Each number is 500 + 40 x the weight over the matrix's rms, rounded and kept within 0 to 999. Layers, rows and columns count from 0. Numbers have three digits each.

# up: layer 6 MLP up, 448x160, rms 0.119, rows 378-424, columns 80-119
# down: layer 6 MLP down (transposed), 448x160, rms 0.038, rows 378-424, columns 80-119
# gate: layer 6 MLP gate, 448x160, rms 0.111, rows 379-424, columns 80-119
up378:517471459463553466534453503522482528543390437460503525481509453512528561487529442492518478462531536464505558523447413489
down378:538473598458525516518559534518475547543516478464525481493502541568509483528486547516395523539517431479459518482496496496
gate379:481520475445514471526516431544543535527459402562422585505474534482472473544527487510517467511466449517450519475539494510
up379:462523562453462451530493507492492479520464534524553515475514475416509517488534469479492563543508496471527419464597476506
down379:523499503570467484503477555462447459496506505505545494530429501547469455542446475608468438539513498473531562564531572503
gate380:493473510433475508476476557522472521509450513470474503449500497568477474505519487507427535492586551519436437549427558544
up380:509480466533501532464504502551567445556458491498526403486480569487491485473513448509431525504498469480439550465524505504
down380:489527499427500422469500567538474534507477473514475519474569504496480507516505553519468534527543465533438446468453501457
gate381:444475506536480458465477471501469474457517507496448490556534495505503498517508453488518522539556526512482502495540509485
up381:541488561545561496505508524517403537500528481424514450509489426473476522499567424545447495516493475493410535542440472506
down381:528526446463506527474472480532557464520519442495549583515530499581534526548478563477493453497498445488498566538501524511
gate382:539510518412460479524518570469552499489491508540503537451441521544516611535529502492504469526478543487472492534398467482
up382:503530459425508460529544530445523496500490453488485477438606503469488516458481418504433530489490448521484529502442593568
down382:496355599502556420468537501527473616445513536527521527486529506492524476534446518554478414565420518474503465482493499383
gate383:495463505459457555529523560488549497395477470441427463425464474532483525441441492481427478506569478455542536501515527548
up383:507487533508450495500552463535508485418551514443489482496552392504461492473523555519585564545456507549521418473535502521
down383:511497446460573532530500516456523491509504490494513502481498504522588404432501508477511496519474479432506571534553471507
gate384:491492496497508458465454559529444479505486439503573601428417458475484487475435559541441465496489490443538435504555508555
up384:506482531457528483494544516480514519495506516535580522496524484551475479518463486427438499529489479422445473529501609448
down384:493459524422408513452495504523551531471512498559519435475477490520496457510493553536524537539498581462514463463534505514
gate385:520506480527491631450500525511492505498475452487440557523506552512516494520535500447416521470510460484465560458531474519
up385:486473505500529505480508511554479534485491482508551505478546532484517462539515493432512485584530489543547513588493491585
down385:597553468492450479478564461472562462494451473555535487485504452458553490499478554481487512499529539494542504489502541491
gate386:462464528530392497497430446497543465472494459420441525469559510536477498466539514551540472492537548553449466468519496474
up386:484533481498513526506500515524509553593463479509495452492545541472499464425533453521452469476500499514535498591486497460
down386:451564479521523415523507548532530501478544493453513489526487530496431478538492506567449442459486570473537500492449455519
gate387:531452485413501521508496489541534436558548446551532546457481531509486490552517383512504508564536468449540468516438521497
up387:515539503495531470529468505557525493469494527480524505472465489477544470557486487452495509516491438438457402478464484484
down387:490482415461480493524584475444486508527458435528478512442458559490464507489622523432531460524552458525508545467504512571
gate388:402549551509460524588534519528424414520506534524519549508449524489503497484572552566412456478450521536527478516518507487
up388:477468510501433541482490536474459552467515460534501492453536464505485491486473513461511488507487488449537509540425552433
down388:436491456563524491416583509465484529529470539416474493533533428458555470517489416488549515522420510497494428474555513524
gate389:493444574542528481423521403486561494473446614479399525514546512478465543499461462545502508486534565577499443527457581535
up389:417491539412517477488559428521512582521507499507529511448480547493463526455500516509501432472527578510528516415576483495
down389:519494525552471555461483475524535418557513551524489468528437537541451406528441464533565512480429528515517506504478450460
gate390:508515499529440597558439605534507505376421583458494530492542497459536502529558476529548467485495501541541575535459521505
up390:536508445525441575541450499566498439492413502519498512472470514494542545584524552487579527497527453545526467496507547434
down390:472469487490511457476547536381463530463504530519523535452493502535503468525471457561423462478531381455461445551472543515
gate391:548467489544444511543506597549560514454549577504509515492489539547473508426507487496523500477519513550557437522516463468
up391:479512523510512496478468552494508512455502529507456520493584450500486524482583493468488490512505494561553481558484524501
down391:520508497529496489549461448426447499494516495451482570488574487472516489492409495544521492514546549461435517461480522517
gate392:497520523452464514554491493491522483527516527502555512463503407568497497531501489515488506452525549539516505463494524476
up392:492472481523428503556488434504529479543471487521480475499538535424469409530510580510529481464423456411512504529404553455
down392:516529451435469547551469413552440456535524539473567503485478488526529585447530493549549525461444522548586467510464518489
gate393:472445471517519419564461477462555468502471478490512561519488499492547463508453497561439504475434529465512503512532474519
up393:480499501493507448505502484499560544484467446479524543456508546472525547476439512500507467530496547519443502490538510499
down393:560516591496489512482500484519513529540522513514540387530557544550479484479486490500513539547557473530510557469434539438
gate394:539472522529560471523418484497481584556521533552535511548540474531502462469530521530515547428450487588483447454538534487
up394:566560551527521424457407527438454462461485514563526503500495466495527547522471533416521457467501428465575417523504419445
down394:434481522481468472425489466544427500555516491549464470544452503429526517539498540514547478590467508482506423503536477520
gate395:436512548489479432468469548548490413480562506451485505552481464500532505507462452447601548564470444406527534517478477527
up395:433564482531433440487515537563465473500524508462469495491489444501456467488516543502513560506481532477530451511504459522
down395:531459502580465468491530485533454525546525529529509429456495566557492469511432492447482479407469518448599493506512519483
gate396:484498507506492476469456531504525506525434589518504545532538504534526510563558492574463490418521539550436545459510528519
up396:523535478535449515483527493435523506517375499464561576475431561444483493446558531487585451429473487531503457608515540483
down396:518380524466579530447536490464539409550521538500459425460542529483454522557542506464487526554484519488516469504561494482
gate397:588461428529439517508527523516556480490547493517494516433548518522571523502522541390478531516446496455539488429564462515
up397:518473470431478537536535424574475565529602468560527445555568470489524463404557441536469451484564546504537518537523516498
down397:412459448551523479519528388505441536517519497439469479451550533542502504463546562499403507518487413537466529520470494466
gate398:596529524495429480564528477510510530443544464483516507521509499511557457502525590486504539439480562462544532546558519521
up398:499455519509574564459475528523532569544527591442440400566530514593483475580547517509477470468550449506461522505553453513
down398:457536444560472519568492540454465547451541458473515468507469496496498469546472501584423436534512509486512494560500459485
gate399:523499442436505530498492558527508557489449543461481516494545512511418485478516552523410545616542531488510463541526471443
up399:491465468485542425536545528474533495444567514465425496500434469495459477564476492489491467538468536548521498486474519463
down399:533459527536506559543525526532518511464412559519488467523533462522469505463532545469472553459481514552458478470514505493
gate400:543540504478476550484444544428570483489498502533503515474593413429491506420589507521472523517513573535466482481524522470
up400:425444481544446510464443491538529495476536452530468554497526522493487506503466447501509540513504528526563533536529544471
down400:424426454480501479543530546484537503542468527511490487481421524475438495477474471499490493402485481597492506549514565542
gate401:522512576506539488426510528444457452501516439477490557434474472518500476566513543451570519535438500495558483501517516467
up401:568530487503522501503479456525592521455580487587541548557479531494563512466463557535466478568499423507519489556434521580
down401:519440484443512510480487552469536498467545449464535556537424470524595545537482504568461449620543513458506512493468520485
gate402:456454518451506552462462441520471513484537474491541541534468482467492536496498432514483500543491470469477556567477438436
up402:514499473507437552594474514522510511450442499462459521490427549476487505512506424576522514537520473432463583434500551577
down402:540501495569532484496511439466524476520545477519483486573517545500540498514497521492507531442500505488484467478474517504
gate403:528561460517485573457545546539495497592480498536486509496523536535549510498503470533527533529542536534485456476433533476
up403:550434474445564530443451548465405505551445557521461445481515602486491524485478473519515463495473460528498533551487488524
down403:446536443492499495575490527553466425513467519448488477495456499529515477525478492522429483527500490571418498460463498510
gate404:545511500486443473461511525494548546525464389460438531505548491620460544546499491526406532421475497494418500533468566514
up404:501494500514525555511504579498480475486551528486542451497531597441501481517502467520513492506548553453421495576536550512
down404:521485490447447499540467493547510535460481486439389578494502508489507578496464491441488515516416512464495544515473499529
gate405:521451527469470508460531505468452441523492530511489529532496520487543538429446498540583504445505520588521552490495545511
up405:471518374526390418509446519530424501564503545480508518483483554445482473495557500536424482463483468448471495488466504548
down405:577468525526454435581519479519477581535477477491465491563432475513505518476494529518507521536490540518563498512452543495
gate406:533434523499470499462506553530519445463498492525497559514520482496543533444407462515488515478485474574492564597480543465
up406:509513534547482501527438527518452552501439469477574520494438550474526457571543537457485522494506564536503542459462497550
down406:480518520537476501535444559498518540505481505531526530518457501514478530462480519507517513478430436477496563517542464470
gate407:560494514479483555483447538500474534566484399521453563581507546527534488461433468541509527520510473477560440466518526467
up407:453537553504517509467500436450494442506426629506483487596516497494530554507554519542620471556506553470554507447502554517
down407:522523426521423437543446517492540512487527522524444470505484523495499606514505549457481543502475511490518569592566521485
gate408:443461474583507542430520541527464549513516498474550497626456470504447497471437476554545538478528462557454530568493509457
up408:464517507505494534479497466538487479497483507458559505489499530463521559506463515510534501513484540515543407561504467525
down408:497486510504527528517474538447544472462527550489444467506557504535449595471524526460502534521509459513430469480514449488
gate409:539590462515508456529510491462549550424432567449556569512465538520438449496514532512518525458506592549426483492506605525
up409:459514519428448499474492473474487438504504472421555577488450515411496484492519559450510487421540491603445516448491486527
down409:431528535527473569445437515507526567580494496441524428539481506533452549518394433482533602517437524552496479501509502505
gate410:472479544518517443504494556496558576430488515557523501577487556542479541533505480481468513502500498490502504570515524437
up410:581503541462418588555421454487426527489570603509526510486469472514471533480478482503523530506528515535425496503466515495
down410:546540524493501447459442514452546538562609569461508510510489498427424508519463462505444406463488445483509496513493447498
gate411:480451477455415427510520511519557476508529525488461553540526551422536511548458566448420529528516505470538473529486503462
up411:557463530446459455510513461505445500481480549545509498516478508428564512552520446486547547543527563541524448503533479516
down411:410465522430579525497530475461536430477511412467468496489487548485456469458438459476537449484527457478501489507484406567
gate412:545459463410524509505549583497502529489506517497449515579489530506602532495477509521558572512488502459504442515459557451
up412:523532449480485530477597574407501477526459451516552560499460509467516499484452494505494557542489457407479506491536427472
down412:491527482581478473517508514522520540554561530603589528474488475484502502559475558508583508477510492499514507459538485506
gate413:508526510504541494504462508498449510503477494511540439530460518453512440490483525512502486514539547509456426499471511529
up413:622436504464577529509509539412485518570505498585510489494447538499501479533509478469531541599556614499494520538535518539
down413:509516536531534541465539511476400600462520524458532469515467495432533472562513479445558471517521481469449484439496470498
gate414:464490532488475480492443529555526539491552482553521477581485502574515491470523508504526494493513519553492499456510477595
up414:558505512529577504597434505441495520417489402506547471485569528487476508527489463529495534486542541525446501467512501560
down414:496403568516475481520508511504534497516430549508462517566540467554443482456519478515531474478491480492482482519470485410
gate415:455542528529452521561480472530488557457536548458449511516522519479576493505528494525587508482476511459461462624499478526
up415:468458551523527501465455603483503540534507511478480510497553462500508476487502435476460510555468499508477486524539502490
down415:507435466499514558543472528495532421438492501474520481545474526525562445495553541444587468536469477514440587527531487491
gate416:476497474515380473513497486493515468475525517545469555518518462493457440522511510455511531554517515527504462525406544528
up416:479450464561501464513472518511614469484522547502434460481482505517517459638471450454482516521542538475482448565508448505
down416:468530481523415470520573498451577462548511471502489496527522564515493529520540552517522495473393484480412467532513455538
gate417:522533506466508512480517503516574437489507530529513475512458452491523432472464513480520493489503480511545523491507517455
up417:448500464452448517542428567610488482461473510481541511555481460542498507467529492459533455510476534466534451481494498443
down417:505495518476488560515523513519560526479503511410489460502499571585491545500525493565434474516486449493468480488516454546
gate418:586522488527416528487445502542486426506486515564538516535594549508470533562502493522500448505397452543521471501505489452
up418:562464482532551482435478465501520494518518447473581553461479553401554529479580537515553461495463508477508446501531429517
down418:485427446453552488496492460512575503558593532480486440435567498463422485443510537477501491539510446464437473472485535432
gate419:522474468524513528468506554515491503469498524500498564563485511487569552420498470413417453468516499470495572497550453442
up419:540445503509523515535486512496468512453501446385532454503519470486507497489537439424456537530474546480512448549507424485
down419:496504450531464545503504455595466441508496450535549534473511458511559504573497507529505477502497465580508475516475581515
gate420:516542535493491517516554468512483562546410506573545547520503468506508460515499466469538443462530419553534510499490509425
up420:453455497483518559476453564517452512466494478400461489556507543518542467541459456493512514437502501462566603495475471472
down420:521465539475430467538473476452496548533535476583535491464491542535490504483495461478584467523480521454475490576486526466
gate421:515534425474486568509526553476445508563558497539527555508569562491472479477528492551455480492517455453468465522488543466
up421:511559482480425517509476519446487485465511463501497524496468568439540454541514519489536472466503511506492438557454591520
down421:507428419459553458491469546492512524497428544453499469491525463471507530518486541461527503550431504499479498438511527525
gate422:472437485517389448543462576544428467500521540503517556446536514530527510501472527465521448468492475538577531492475478579
up422:480574510430497490532600465429478568549548529503489457510523426505496514514498465553514510483549512537480480476524466511
down422:512484546514490476493468449538572424476513492519505490476581473451453555531486510478652564555513551513515461466535499452
gate423:534519528495473549537555473480567413572437516495535551449561480541472464513478530519457473577567490500476531569550496536
up423:499450455502501518507465524583440483557499490517495514554532535507494562556544532468418473511499521428495504459478460488
down423:465509511431486561504505445530459497457509462448483469451517529483538487534547515505523500511546443411557491487436464499
gate424:457483488431423501468471522565598450436521526523399474487430460500501538516505540530491451464567530541547537502502461511
up424:510504535512462491487508520427535477547485536488459466512539496481484478448500510501486526532517495471521459544524470525
down424:525511530506458522457535520528549508521501498448484478446496459494552470442521494517486498512473481500580492513482501463